config = dict(
    n_layer=10,
    d_model=256,
    n_head=8,
    n_kv_head=8,
    head_dim=32,
    d_mlp=704,
    vocab_size=4096,
    activation='swiglu',
    norm='rmsnorm',
    norm_place='pre',
    norm_eps=1e-05,
    positions='rope',
    rope_base=1000000.0,
    rope_fraction=1.0,
    qk_norm=False,
    attn_scale=0.177,
    bias='none',
    tie_embeddings=True,
    parallel_block=False,
    init='normal',
    init_std_qkv=0.0408,
    init_std_o=0.0,
    init_std_up=0.0408,
    init_std_down=0.0,
    optimizer='soap_variant',
    lr=0.00411,
    beta1=0.95,
    beta2=0.99,
    weight_decay=0.038,
    lr_head=0.0106,
    grad_clip=1.0,
    warmup_steps=200,
    schedule='wsd',
    decay_fraction=1.0,
    decay_shape='linear',
    final_lr_fraction=0.0,
    batch_tokens=[65536, 131072, 262144],
    seq_len=512,
    doc_mask=True,
    train_tokens=723200000,
    steps=5784,
    dataset='wikipedia_en',
)
Each number is 128 + 32 x the weight over its row's rms, rounded and kept within 0 to 255. Layers, rows and columns count from 0. Numbers have three digits each. The size before them is the row's rms in percent of the matrix's.

# layer 7 MLP gate, 704x256, rms 0.194, rows 327-398, columns 128-191
096:129137127111097116155116123108165146085078130130138139106154083138149098170113168113132089112129110166146188133095112127176135119111098165142159076161107099192174159125138105108143105106106133
103:064124095146099090112056147168136083152137140134038181096145144089128151146165088180116144146168157154130151145146150115077114095125179137128131137097124166172091123128134127195070103120164067
099:095136067136082088111121147136105175113101122083123130130095106153107195095075101104161154142127093140094146146132141112092126118072120076156113100086125091112097093161052106168139091149126107
097:138143154099137164151106147154200142125153217093136138082108155124120111102170174185129146064113126170052127143142094128078071115112174121118095087199134147114114134107145119054124075113046201
109:178142199163117133114146128169132095125107110117113118145136153153127154174075129118162091130138107094103177104149116225102061118126113105122151087091135101148185166102080120117113108170194120
097:092119065135133114171168086092124085177046161123123133115115084161085113119154141141093111151103105104168155149101127166128163122113165155100127097148168170118080082104155105055163111141128157
097:099120164124128091173146043133106185158124143149104141137174096112117108120159155142189095156092175096151112139095101123097088138149116098128167128132143079133081061154128090172088150063143133
093:131161103192077160141064052096102122148125121149072102098138105157106061098119196103084115158127077093106121120138123189076122127177197142196126073144201115155132121163166156140152102159085157
096:145154113154116068146146075103117089144122132111159144155152115098118099191102151097129131124148127082140143097139107099098157109103194216188136093166110152142138164113090101192170084169107131
095:094120100117147146097153178137106138158135140103112166138115107139149178106170156095085102124149099142137161128116103148073172153146094118110180148088125142100116142143155134153168148181167125
106:084138182126138104136106099139127144116063124094118136131098182154177109159092176178117079093154114152120097135133129087155203085088137120095119095074124174169161122115134116103158149132147111
101:087174162104156193111139148151083136150072096113200147124118162114123120117103178079094138159158160171151156087119102208121140132138141127123147106137141062099146082151145150070153120097155144
102:122128155102177151132096126129098185115124145154117139136119151058117135153135115204160150145135165131106106088180150132128127125120195156055062140199145121151091129123109171142176104184107095
097:191111177137140158094147074086137079081148175125147108108109127162136074177145155140149102098129129125150139151105065175117115146134157155158149136152142169074154169171118149063115105131082094
095:117118124082145140127155109075100123124122148084101108147113084140131140034126115111122118146092153103112192127197051162131132124055157124080087105133115094129121127117109160137070142178110136
105:185108106142124125112135078159119089127051092178093212094092111147091159163078118184136086192126074070071151167103139084100105162083133113147087114119160147135081104072090125086131104090160146
090:127098123074105153129177093108115131177124089130154111117115122122171098139157138146049093115136115102163170135142137076140100180125147155156087168074210155065140155177120102121119113144146103
103:150102120097109160153165082161116135124118124106110116159130164178121211108090172042113090151130118096122180112100157175074162107089166090181125144144100078116138094131142126136114153150117143
094:117130104136138116103156128113096125167115144133121130145157125086138094108094094132186038113126111117121152109127155105099142107094173170197114136160165101132082132170149077102106159117157110
102:132198122179088084094103146171111059121162130102140094038079086107164132091122087095128142093137146125143082170150145150183129094122092157136167084093127137106156132162138179129106136098110100
103:084145113118158118141152144115104134138126143120112141089076119169103070096149181169092097141131072098119137088112180108071161204119126113168136088200120079206085126129104146103160101155138099
100:129153182097101169189133124059131161162115152123142118121118160201141161102101136115170120122143153076142123158165046154083128145106143077129153170105144069119144125135118158069101116117074082
103:139159083121087152145159120093114172217131113119130143101102165135128146103071081086129139085128124174145125127139124111144117124077116111124146124080137166094116141076151143101122075084140136
111:167126185100067106168101144166106138126123159140135142142115104126085129102117109199134135176103124166117114088097176134142060157135098148123205158148195161116072121070153114070154169114132192
100:152132129139069120140147118146166136127097126100148176149189167168131130148161167095175175039125167100079121138129117102127158091076149081105140121111130120127143096151186143137194096089138218
099:114125168104118146105117139098150146125080180142090184166106137156117088109119143071148076119174100112090195160106116156156155164103077126093158098149076112155123129138144148112109117134148168
095:171149130156116168215119151113134063102125127148109123092122128168148158089113155167113083110099146120062122085105147142096128137148099099143123078180091043176102130191124153127194176131155082
099:128183074108168104127139102209193079134181117118106122140080094126152138025106124142148087089042096127036123174197135116213116115089123144181106129125170067144156144145157162130111085067138148
104:130092088093094111128145070157138190084134141172144152186104120180111149078134129153114109114132107082113137145132127198127124135113131100124171092088156151138152159134145133082161083157123148
089:118113120109126108123070089134094084120146130173108134090132157115120089150143156161121118115115136106155178101193125069177189132137142084139061108123203159127162182175111142114117167121132111
098:128131082110153117168127111128074089137083114152064161137086055189078088135152137086120135152118156140175121166158083135101163049137142126145116189147088168144148196188083109114078084157169137
108:106145194109154111126154081087123108076150160220145123127116174147118105163061139195073123088144154154121128170139142140132074099130162149119160178131126069190141144105104173120108153126153113
098:107078112133113090102090119097169085168108116173168127111143091118180162138110174119129159160112070155165121078127038139156161138134130134102148114078123093116144177176103115094074129139143111
099:154185111179155172136169150155174144115049101106124165110152177152106160079163112110096098152141132072157142149118151107135157192095120077176095147111191159120141111105095158105145121137110125
107:127164117155151152152133139153081092142143171112095150099118155118138130111134070154119133078130153144129079078171130151095138152121111136101148086184106156152129171012072113174104078126127138
099:132110100143091111146042117117149121121153118124127036143082187161154138156127156134124116112142121112160163119186183154101128132138129163123140135118158101122127109099110095152156123129100126
083:115145081091128115161109097122126182162096058084108118165094147176125166163180208140191089100101156115129162114166097133095086111105168153116133122146075095187091137125137125118127149138167132
101:133155105141070162136149161091165160124131147159157069151126106192118063084102140125142143122154132165099133103130163094086126066173156151157149120123159051127153203131112108169132147088146148
090:154107129135203082152143141193148101086097092146134184182076056136095124058126097132091126126179087119112105145114131153086113130135094080077157162094073190059131116131156151092140114096167096
106:135151149169039098093109177122082141173108097136130139152150122113127096058092131145114184109120092164092115074081151103105137118057142126154172096097129096148104090087141121142092119121127158
101:150141187112130155128074108103114127141155082112071127182155138128156110143147131168120098102127076158154176107108120141145120097150184164110100146122127117152141052153105134161163092157142119
107:111141142094104072143141107106190076158129140125160115074168095104134088153076192149055148039149136111130142113134159145142101097150092161103121130076112095103161110140154145195102182103099139
090:188125131139154163178104105145120129135083172197140086111130096125133089129069192106140250148092131122088130150079074165137102113081157100099130114128146098155152141157125074089136099106160083
100:119148149149123076157105120158112132138114132117102126115173091161109154106117135115110160118146120153135123192149123109155198073050114207117158139147129105151116129136142209159137181146156118
100:091177148134097162116076131105099111138132145188094158107093123120090049139110122062128170140121120113137092131114117131136143230131122116134137196109092119092140131093151166155126127175103151
106:115110105114213159064115123133147154126120110189148200113110123178128108098204131121119090103157091116132124119175116127156188064165127131140166166141090127196110135097177110104144147121142143
100:103159070131121097174110095128112111163141129095127162153116143109151118130100059075120178147076111126132123177125136108120163110153128107108169111146186156151124150154177100088170151144162134
109:147165095154123140100147196131126079111139127178095177099114106139129167200058110157076198071202115082121168124090097096127105133149196149133164145088145146113079104141147154125123082176184118
099:086129158145122156137183094167143145125187057169085159080110093202088148214102139113089158055159128112092150182131118194092159169054089193149070086150112083117092124125116111134186074118126116
103:129182159122106116154111079163090126141130136114186092152117176098092088146178134167149110122124142177143124171085111110126078097137134147132123151144133126146106107138105119136108128149120134
109:138146097065141093151178098122083116079185103104118123134083106109115101146132126188076150116063144120140160127119117159121176135107107145136128117179131168072140132119089064072140086188147127
100:090154138180120117178068235181108137136141139078139166103120146087159106157153110158167152156108170069092109102124147039172114197089145137132148112099141176178145114145132084133131171136084099
096:152106176132154175145151169167132099172075118090092134127107121164062148180121146132088067152109132156099154121099080095117140148084107165108130159049140117133097089154162101195112114104105127
107:129126180103135089128086133089124183110092081169127116097126129143066134159159097122143103121105148108156111142061152090135120145108093162137135122158136073156165122218118127166058153135102063
093:176112169151164119107093129128097118121119176162126077124118103121122067114140158165131107058150080171175088156114168117117172078139151129131150097115127186061078138106099110135144140174113115
094:099100116130174079052135131139100106114083140138105036105128123203132096089133042148113132173121124146132137190107071193179117108122095168187171095130142119144114125074203176150163118068103211
099:083094111142099138153084100146129124141139099164068066121123119095093132115149098110065138120141140158131142100125208090158134123136089120125105091085135121120081142199106121118094145209090123
109:126141099128125087114146071081125147143048152111133134154078131107168122033128156116099137101104097091089096106141136127120127196110126140126132107108195091153121144121109111113129132155089147
108:134104107132123121109071120117072092116149198157120105136142152116099086110117185128076113177148063109156127128113096115123112127126108210113173116131141119063151097106093112105137140110131126
097:096115131154154138103205143113124118128183135085150167109149060088107066136172126154109159086112124101130105063165126179155144157157135107113150114122140132146182133130090118168173096114091194
098:124140058117139126097143095152145130122185158135149144142176102194141079133129160079185139065107104093120094113071131170122094090084147150124096070110125092164080102141092082156113134093099155
098:093123100144065151123114178114138131102144116127104113138136092119155167067148082134123101107079104124103169095076167077138141106161160132152116103150122162106091121146126131130118128103151128
103:121141145112195153146149162129161143126163097067129140089155111155101089085088141144071082121130153113086132144137141147133072116113135140151118106094130104136138166183183079120068097150163141
098:127127145158089122156141134091126119091186178182120130153137097102088107112110130133097195107101084118166161083157185099148087084106125171187163108097135161176140119087116107115082099117112126
098:160099126152142149110124096104175075095180203105164089133130120129176130071161096165091143088098136093156061129097121175102117105172127091138133115153034164092149183064112150095142091145146133
090:105082131061139175137123143116147133127134149128131177099109129167110174140121142110140126148135150104081129143133115171132149078111104101153181112078189115114111120112162213078098096178124073
103:155107088149120089136145146117069073123111116151100094093127096131098122121111170185069121096117129138069172102158123115126122158125146107131154167134110094131167187139128156091086133124111141
095:077111154126161110088138149164140174103145188112122099162144110125115100127135075116156086153098159079122126116160122070178132085128109142108114147184158043153153068131113134144166151176130073
102:105105135106136167148113129146086151145121104173071110113147118106083138105105124157154130139167158131118141138110131124104117098146154160075126140066143172063232128127174076137116061125164105
101:132164111093147136101136155143130161134122107151156142102070082135100137125142150086140087123138148150116224171144165132164170146103135105142124094130104117081072108084147135146108131177119171
094:178111138183123056120124153131115134139072118094162097159111148136067072090111121137139114098148203103077175147135129101113141150097161125099129135106126089127149116137102098134134135098128132
090:174131137118131111098107059149122148109137091179097117086143161125133194177138092130160111147081138095112110206097104081128200094144151085155109148167135113158131086127126160121129097146132088
# layer 7 MLP up, 704x256, rms 0.206, rows 327-397, columns 128-191
103:162138115090144152161127139122119125142102150119095089137072122140104099088138120150147073103099168083150150082159135176091055084121091113158067177166104141091073083113134138179134130166119120
107:109109148117188150194106112113213123128103151153116171132119099139179073080074122082085126073111089092155154111148188170208145204165104121154124134116117077144136113172147115170144127168091138
102:072053093118113142173233091171158134091138143141140088100156118102171127140159161122124146176133115124137132107088177052114118145134150119090112179136122067113136169137133095090099124165144111
095:084114164084158161160153103162132130139096112102113104139123144133130097072160126116168156111159137154088051124108131131097123146134102118135155120166113148128117108129075114135195118082128166
108:088096148083205182116098153161130090114093110153134114176166122159108107130129164160149113120113126091092113149126162124126130113189136089125090160095078118169159101097061117154146118077122131
089:202133178162166151124157139147143158144150130110122163165097123161113127134197129130092117086180060109072111151142161100158092172142151089130125158135078092136159110171151205132095080188065114
098:106096165109145135168080167145100135099102179124098132121140129137090122146060185173171106130125130101165112101125132164019099106178077112160130180229143113076156133127122160094116117098164079
092:146121076141148168187095178144115174119112165119151159131115155095158121188116156122130166154120147092119139112146161088109118164108104122124062082078165144117106172160158144135110135088140110
096:075157181098128163087105132122128119152127172124106065194115060142130056105145086088117125136091112080085119134095198170183126133121159120087139052132091162128160104082111077101134158135123166
096:132139119129103102174129123126112122196119146061133141107123224130129114092135150114101136231129085126191107093102147079095135182118079146121180081154091079118115188136110117129146103172106174
102:143153104062122115072137161135091162101137150071065186190138134089161073129124136166173194139114131060130123134093176140113161159097173123097123139084188122139136179073130168167162077073112077
093:123151133144109146119097118130108190093086136152152135092128086119141075197108111150144165146121196177125133138112153119191143186145056174111150121140164140200108097109117091182160149103156147
100:076117089134058209118135190144123122108162204141156112106094158089131107122146175156138181140166138122079119143135190040090165136152113112093099112119124133106143112135142120116186150181058163
099:155092103154108059126080143117136092157143147139124131166197120133136119115175126119158148100148094131091176168097115122107137199091177146074103129097111126115108161101098170110117131087114145
101:143098159127152145209124116209091145126139130147140141178109175122129134191113175160116205128085172122107083133122162120152108075169138163107163152181128163087186128098112159147146198088080109
106:108119131166124070160134103123156128119130122174116109091118160084130113149173118055147078156073096109139181116131134094179103023134178141180124137119167121109171142132176153134147179137167132
091:157090146098031106116125149125130158104117131125099103124179130134140138163133147130145190149153147116169161105129086118146134106155094080134129148127173187183170101205123079148090147068133104
098:131084127090114090154121169116180191123146182099116100102146186103085085193154103116156136134125108129124103150143145115148125177097113082143120143144150150125114068134079110192094117142134125
089:090107103081134125156101136102089122123160149093075070114113153114156116116197126170123136117072112129125061149102168131121139125121098125092153057128098133114115135160129174143122172120133143
103:134094131156139147121127158145134121087165163134157119145167206180122173095161175098172154103136079163117098142116163124136223148117140118201187093135122096073130152169137125091148147137116119
102:108137122095122137165147135114153131179124171127137177091117154083135080076146135159065079109095156167083146163115091111130126211152111112110111148124120128112103110149138093161097142122138149
099:105154005139106146199111137148154148109161194161159131103144143144097096112099119146137119163095164117160087163129140144107132148129135143116099165169100138186160103154116179106144192088161083
108:105105117142122151120106110194148094113133167122102160147074137163110109163141093093094120174121163118136164136144176114196118152188166137094087155195150080133076156164123159140183180153161166
108:090143102074129101092162129092145124132134159138144144061110111129115141121132153118179162161103124143026137149096080125122181127118130117153166148105105086129062133149140093096112175088150127
104:144055119141145192112089139127084119152148134147107151112114082117168103120125106124188110207127115120146148139106106171108136127092119108126104101153115160094116136072117110166082105082141099
104:142183113118150118162099099080189095164117117066159137186107187151129144131151171133085099156153127157134113110126082124097106087110127076151078129123107165162139124177115164099159142130093089
099:121177139061118150162080093111139077140120180135156130136160131105144146094093119142124111144142086128160133127174104183116155131124123172118165137079204147175140208108201175126138195201110075
101:168126088110179083096128146087166113120143117084111132126129142164120134051122149135129118112113046126165131131096141067110143146117119092130081117131164118113128112083105136109105056033112156
111:111149170131157096091167129087158138034118105144082162190184111165170121171145138181166101150127080123073119122159111089101116130079147010110162137089137123110069117115116094148158151138117053
083:148092150156104158150134141106108156208109123167176178126089130079159091117091075142100178149182102120121162116112093128123099111114069172157124122123137106086097155111150153166138097085112081
102:123130070136113145147170117194097127120154145143125183136174124171139137131127112070114184143151050089094146044175136107128138117165148169113117119087156095123179142147079088158123152144146067
104:227132097151072139172114152130177121121119104170126137102160087155180087131147132169129137140125159153114132148097103132130164163127135163132138118117162167142138145180110111092124197096127133
104:141116149106107152122187134139193149106128121071103168156104079168103163186142102087110134181143114133039158133144124123127104120102183141075103127156139140120153106097158098094130145119157094
105:181083174166100132108125134059075118139173139126165143162122148115145157078137138115107149120121137113147128199119162117120129093077156122096131094108087134125138162063166167154092132098148116
111:087081118130145058145122106134124092106073182174157141131128148154194121092045106118110123112121034167157170103114073167138149154171133122163167120148103109121150112106112150149095135094072125
097:074125146126095114143116154110140100185139165119128135169094089154097101072109125127097081160087145145111167174071175128183122121144175092096068106185124108096142085130119176085144154131125070
088:141097182184079130101038106104111142130115141136172079084139133159131134123119111111123167112120125154103097120086110134131167086128180154074082130100163121128157068129076118140162142126153114
098:156166147115144151123117186132109112069106123137132138120137157099142123136090152149127076118163190115106116097108128131138147171151085132119050148083147058118155129147075067111115107145152128
084:156109125106129124145155138142095120173113097155077102110119112121089064130116088111156118101168114083097096148141101126114164066192152110176153081099121188115111170131117107092084139115165123
095:126133160098178087142131117060074103161154110132083094123074102159119127206100131071199099199129093105142092054084085136135131131139125136118084118095067124161158091214067179181122127115087149
100:146131132140153114101136140144139116121214148128100120090112129081109155093128193169061136111147106121143152157122146081177108158103067109192140101077102150138209095147105121132125134097133117
098:150135159107135121112168115092114101171135106129139164108108111154176122150120141085113156096156129149161072112138182125105156212068100105102168160112149145047087193168134114148189061150143116
100:150131115083154131149091085149138187108101064178148124164140106089066123153094210100121166139111166094106141182140138168120047181098163120106105103089137134197114108116129129119151107104133204
103:129144124154192132096114111101117076165102090122159112158174165124146103069174105110132157111090102102135095113081093130135127125130105148140131143088115105174127092077107092098104127148091114
091:065190159122127132049072146107162155175173164116106122145075110091119155129121126119160096087065115157134108110191095095152131147074138076129138158121179113072152168169134147081125101099127136
104:093164107101129115114133146166132143116131167160090139129128119144117116135062091156108171159128124087148077155091120101109151191116177153170115190130133160081119060118088116168150095175152120
099:139150100236102082134143123147097087125133132213130112135136138109137181124116099111187160063163167118148120106091161148052195145121132123069122185071092135136078077133153133182120109109069181
100:159131129186097105134159152075157123120149155129106171119108120112127111147101159192176183158132097104150088147102161148109063143153142179127117161069107117122185093120094161084136130114080079
098:076158137079098209105158181125135154130088154177102114100151131130110137131120139203121163133143108125090111149143099146129176081154133136117097120176127206098095112084156104095114104128082107
093:111097152078117104145137158116058142121118161155159157101205103114100127186130138138082122107094170145164129153145178110179063159115160156088138163165135100113113122097071109194123180128118117
108:092119120104148105147137171166140149098163123096171086169095086162124171119108187144111100097118166142165115142080083164077104146147144064111065121111130174133158110125140133107131058113160142
095:157098114155140113136113170133114161108089145182130117102141155091163100089118169085108091105174072135113119110150128060110122121123145076152113128066106122097176124134158172173096122093143126
100:152121152064164167083136120164137084151112181097088135126145173088124113136119160119122105087112116172068127143166161146150112083148137141068181094140088127128145108159124133146120157094154159
101:093145090103138099146168141188098190140172135157169123106134158105121169125157117075156067127118092123135072093199118116088149137157114147070126087169155179126122132079106112104124130110123145
095:110158108110121183152158114087087129119151110184160126073137106106117130142148087181106134154138089087096132099117133057085130157130109134158089142134116164145167141102112111171090125112123146
097:143174138111117119100126114150089127158075160093133077100145129085079085073126121183173034122148148157068152195126127100167133076134179079145155155133147185084121151170196116132161129125110102
099:187184092154100070113122084115086117129141089109186103124110116067187091122131099112157092146164110101105125127139154094159108115158105074114102108118137115142171084104117138149163085138073158
109:157070069153142126185136182136060131110092119107159166141099102087183136142127155109136092086118110114198091118143159154155139110184162152124106088133096115130146116162102131093080113119133114
099:088093096069105105143112112108096187094143120091115138134128143115132076137141154141114099154174054091137124185134117106169160123085123149082155123174112125158134113091148177145176079094174117
092:140100107116143119149072071164089143212111128082091164103125150114099088103124157192115088151147142123116073154170051187127135106161148106137082136113121086155150179143129128145118108143149156
098:134178127135145172136120138115170144113160119132087181115097133183088133116146123101142097125137163105119179135210165079214146174137106132143061175075136193181129128064140099137103093099146131
095:190149182135201125145128068093111146130104152189069071110189193164102073043127086112122136182103094155116106136071155188110187105118102141156150143128125116171114146104153161061125122200159142
109:101089097113125130140120111087149178152120126145043172101185133120100133146134131129116131144102122106125111116118119088149156131153137148156079158108156136095216137108055088109075092144215146
099:116103160139108076153075123056128080118117098119143165144150169095077129073147086065146122146132128076115116151141120116098127177075171091050101160140101092078069057124110163193118111166111122
096:043104191134178080107180143160151174123090188170150136130071100140170098096136095137163149177117113122129108051124159127119165123114156113109084146073207159169086117096062179155097154121079073
101:106152061184140137162149109031139195110121099146112115144127118090093061176108197197142073093148169075135158156132110138155098116115196113134135105086086128122129111130148131132159137138132176
101:129108127136098129144188117116113164100115131099059182053144084148093107151124087139096119088097115147137116159155174136156199084165143147122088140137173115171111071082173162184147125148129104
100:166081193118159151166161092077145140098134187167201193104126106109132189167155182103126171124085111097153183128080149172179101118103152134101087157117172086081133158144145124121125164115125131
103:128105154106169135111085087178117129100122081136091120054154156102101138081196142101078086140128126093110101116139041135172162112150080153091122111119049155154106111127134117128101130144082080
101:118132128125224111117146149138141153150126076142088111179150153158151173100150089093091114154093110193103092157131143157098119154150087103116155111184103171085110116122105060190128080081094127
101:150177111133094146117163119120153132116137141113075121134170078117131125078112167140150158111162163127102095165147128159167137151097148069147147121103134199137171115091192121155094174114156145
# layer 7 MLP down (transposed), 704x256, rms 0.189, rows 327-397, columns 128-191
100:182172115222179174155131113156124037139117090139125125091158110150145145080133101094143149119046100104156114084107159131137186151150135130140101122154137166120078117145140141146120092101143086
110:074114143119187100124149089101162142155145128136122160103146123130155082178114144115120085166116130159143129116159044119109155132106148130145136112126083187135145156097154098171139139122125124
093:172129125154142154158128109078120136172157125118137127132114114161159050111096115118191152091130182107128126107071091115160092094103142144145107157121160136113167137124140124103093149071132118
100:088130185126148177162127156058075189113108140066092099135073132136131141117123135141121175133109102112184093136096153168116122093120124120113091125168082086143086176148177173114160164144165125
102:080129116153163113105082082110116144133157076111136169122143096150113094172192134125138083166120163130134097125115127140108115102175157085082123182163071116152105142081095105156133099138088119
098:131124117111169034123105102182147099096159113186102182116081124133119105082158171130105176156084134114145126126129113070155130073134162115065135124153095110080168192123097188170195112148112114
099:089133139117137091153095124150136125103104178099152156101116072126160144163188123090153117141093153146141159163169078159177101127111169164091194132084159148156091138062103113087078177145144157
085:160189127152131133124121141169115149095050202164107159138171129119160174133171132094111170156119123111151037107095104107124132149153116181115148098144039149140111143088126120168148132122129126
099:186118139141106138114177146068102145085208100148150128110111125120197127176103173116158188076090160131108120127096079176118154115107141109110127087126156061088109094166113096110124104124146122
099:092202064160120189140143115146129114112197132135121103121064117100149116142189128143118132096110168172150108135109181150098113108160138086114178145049150145098123141172127144153173136153127094
094:085134130085113153134139160168119156112108166117165128192155099119150161106112124151195176135153137114077076137099109162083151103109117105143142129120132123086160114044157153110141114136119208
100:094076123136152135134113107095116141121101153095122145118139109117075125100114131102112148160112132097173162131095115120110123077125137133102153153133024062187125103125139077137109160128128070
098:126119094142164090122163181101124167164088083095151126155160116104177038144158149086153128165085114138162120180076070106112106137109083123116105115136122173143112185164128180132158153140108162
099:136102082105184163147066148139088113128172129147118163125067153137061082114166118120134199125123132115190187135167097149092137118138132098133109145052089083160146184101162078119125084121094129
098:101126099157107107063146090129136174131180111197130124124183118162150173102139128160126113175139137119113147140070144060086156148165109143160153101102105141117056138101079143184135143037121096
097:138229164138123120142125132087198107054042148113159077150137132118119201144134125166100126142123145145169153148091153140165082146126118193134119117094116110152082114125091144131167162169098132
093:153122115145112050104104132143105121137097205160148113034165121139142133100079121115137057145111181114088160144094160114172130107022167082124110145151155102103130123079155139103138144125097082
104:176094146125111111200126113060134136218173129122121146167108104103144047082187161124089088127126126132150129156124166116090106094100089097160110082204161151086166131124118170122133145158168133
094:099141162166078133185162147171223088143160160132136142158086118132146024161106114120137115146162219089080172103111154188149177080132117137137115175129150112092113140124122131106156086171134092
096:149143137167110182138147171128119183139172149122125111086149132129169181035131024065094176088091099146135103162128117164183168133099079115125133161119144171094108107085104167116108107114166152
098:123161157097148098168123137075123130190119186142173118112155062104104118135126119115173187130099092163187086116127129086096136088073110141096132061031130168139145149132091144153067228127096131
098:052116145130118191142118148105087120144088147170128158113066162154114112110134128081143127108105127135150111111110105114059119151133095114140165142145127098091170125115188104130146149146103142
112:129161169162143159097147087153152079168102144072143148088072136134161123100129136147115076154158065139172106076147135102142110096123115154118142049104140108119152150103102154160160098135199083
105:128125122166114139120076130096106093145112109177190175130125145151160122073086118125150111139107149099044116163130119155131112119130157179139131181122096138196152134128116071127158108152120111
102:117118123139140099133131127100073118115073181139144109100116153152145143163170064154085164105136133149105104137089140191146119148117205117132133121117107078104168085140124130133121149150077157
105:167125126113117084172036075097226091129092160152106135158108109137133141172131104108108106098149136145128112120142131155135190094091102176147148137148101158166134129165188101083099111070146094
101:174140118131151125148130174115140129035140126136132181112107135097120136141171135162124149081154121074095060140134096178113133117149175113153126199181145130180144130136113233102160134090174162
101:132136165069104185082119109135166118125142099169158108178105130080125179111102150127135116124114123136105130145182063128162114108198126127159120142178118138099097108131091138122123119129159064
100:120126134096120149148197129104095071143175108141086103105106104173044146125136116158148160172145125166241088080062138077098130110156137139156191142083111144156106125097125188151031130155145114
085:138127124127141125100144100116117124055162100081120085095084158196153225146178178118095095148114120087140081098130170109156168083125125134136097128108132133122132088163131140142129149103126139
103:123139149142127129116191159160176126149114162063107173086112091109110143195162144128126141191122187103152160177176138146084113097134117103167165079129143142155067131129086105150107119165132116
106:127136134149105107141139151114136070092183094202186086074151148110109130137159104073110151102115122131134091089119150097098143124115143079164086161100187069102050117112139116157131138071075122
103:140165171085158128148139154063101109158169102167123152078128150098143141083075130151099143191129119107142094123146096155123135141175132093100085124222137095092157135151106122124136099088117138
105:200142048075112141096113119210115079165134138196181135111093152157130164082114111105149068169100115089158147157107137108122161143127127138075102161097126124122148097097145130145166116134130121
108:178155153163130160146101133157154129179143090195078132143124171066182143123098125093099121118114154208091096123146114075078154137103091134127124083144161152134190187100124117101134137093131082
097:112116158122077147141155136164125067107134136125135139142134133143158056128144125117128136098120178134162125180102136086161145152141098087116171135068146087133148145153135107151123089128074139
094:118159106063137160144194130188135090113104119081102147113113116120162098173142148104113136162112166094126126181106114112134191176141113151117144090108105160125140123090113104138165135167101128
095:156172133116115100050139160106102089139139085120130108108154152167122154160165172163113152197170123136104098090093112157138172120159138111083103156205148074160172177144109143136178126074108047
089:146106104141144077140123090111126086085203124108094099084121094185117110104103152193157159137087155123119165159138211138178151126127158098137154108078180077112102129155130149150154092117112094
096:097128139124115074144120101141122134060091140122111139073085088149142111167135149117110130121100083119105140124169064131117200113157070115162179075135124091103182126075134138148173183148089107
103:036063122096112125108111105074149150079085137128103093140101140101197103100175152150120182162132155117095139123105092144181136128120096100120128132132042123158077141115093107069090087089151140
098:080056152151129096158108122120173118163143098145150122104171145067136148106114181207196142118120142088091144124108089095098095160148136171096117110140142114106158095144127089170098172073098151
104:111115113116123104057116111140159136177103135126154118090160136141094139133120181150119121112090157100117168169097084088112181162075116134115111107142116131110164091126102175147129136156124134
102:155087111177133143076160138160120101169207102127144185019166122111084183114110060073149151099134079097114086215103153186096153179127089134110083083156170151010158157130118148163186117138154088
100:114157120113097145139180203125151117172202062104133123162137127154089191153173184157090112116160117171110093144160114158174114127117085133125104114102119160081101139160141134139141134069086104
106:074169081148170032131173135124132131148119103165100144147111114163115063085118099106128159127128085111122181131154127141131136085084127133158164150134138139118096102069136115129182134119138124
101:114113120143078100149154144115116113127109127094160137125067153158159127108109125125141052112070082137111172193062106146089125100140039078124143111131084120110112080173163063169111111208180148
104:148127092081126155165176145127105050110129127176078111103059140177099116132099099120105158164098061120145092136150141120086142098150123159121141131093158117112139140171189178127085108127115161
096:120152062145148114136109112139079141140194175156151097066174177195084140069043140100142206128117109153156121146131143141200101133099130135170089159085155134137156142160123181152132193137156150
098:112147134059124142159137106113144086097138131149080091170074169179078186163126125130110159108129127078096123152142197110114151144114154121079108121068087139146136157116156134136063081135144127
101:163133143123163150136147187143169167127136111114124157144123131204086150147155116126115087089108084095146160144134171169183126144114157106153150180133074155055164105136145118087170089218160149
097:111176175118182175089142191085130110167137103157059133082070160119184113052146154088136139198089098157079083194104152105103162111127121166113131118093077182139104158082104103127088096106119115
095:128155128086133133114138140126147067101138122129201170130090098096123101144168115148109101102181147124153164106112121097131179073170153117159159104092059203161135136092119164113184106109137181
105:136151143149108170143157091143118122127170071038113106139107112118122117139111197158173110102153124146127091112120116144121137169148116167167180149176119152127121148152140090111117139072140076
093:186130077114156171079147105137156069122092102115096137128118138116105114208141150151089061076142134100121142150155121166165065130166157120109161089055113026103126183124078181093115124162139119
098:110104115098137118056136126172114114127074048145071141167109117162098165155145136144081099125153106180137106171037150169128121115109151096203191105108145126155101132128158105187136164058110147
100:156140093146095182149113121149104202138085089169152144105101106081170154074138119072136081097153130145116068136191096088200114146092118120164170136130078142147129122168059118154094128096147173
115:096135121124114081158098181106106121164157067138128137101114120114172077101079141046113084076180163067113152142145155177131125086085140202110093118120112125122136157122129148153129066082141090
105:137146145131127125119146114127088150183179169098158132105111127115083120098167113152118110172118127068131163167105105148139105113096195094046124118110161129099093135127125129139133176068142112
090:158172092135046173100152167133162154163143104126111147130144110151112152075147210146096080152112130087159180112093100086127120103060127113097083092054144165149049109167165192109092103099094095
101:143094150153123096120116144174114082114093146162123157138145175139163160155136122143087116113166163113129113113110126082090145155127191199187176097150085160123120102156150150136059160167143125
099:096105095148139140103131176171100147138134185159147096114183143164121131093136151121116115142166202102117120162107151142116059057094107080067121143122034106143155122051086130172190183146145092
103:132117087125105141120129048130146128178101144125103120168108129099124186130114119108120106167115154123107134210100132059173193129117106103070106200143075148145133101064123146127128144080143104
100:137110150117130125106137158111181118138172144151098121120084137178144121174173122104157049125171125155119175158031186075084122198067130121118106127129048149162142111177116125128148152122113123
103:081129125089131167158057089116097151133153035150082121141116050140080133073079146171092129134101128059130136142127101103160147097157162143139100087095111124136137126121162102201147109094176150
101:136134151147174151113107188069080144161131091161150134170147173143054188115093198123126100174125099153136140127131111186118125105106107143096109165130095114129133113171159073160111142114097108
103:145132133177118129133132109151178080072102159144142137139161102171132130107099130105142133164140125149145177100138148119101130179111126121123124159102143112087112166103140150180193170110155064
101:073107152172117146105113061136121181049103120133107114153132151178127119100114111163160089171104107175139133129096131104125138125055112142156162137135126154201096069106098121108097108126151103
098:146197184138157110091096114125137121145109114167081190075076172109136115147110150130129118117109118173104162118185105139145100143082073163152120079133134112106145144138131162161137072130138130
104:198158143163129093137118119095189105160171181136124145166127137151116129042128066141123140169114121140056137112167187127103106189124102160147155091128145157072155148110146123118065156040189126
093:170143100136129144183124069157075105115115089077134109130115042097143104037142106184137123130082143083116132118102131122160163163135137145111130086119142145077144043131118106149152097166111129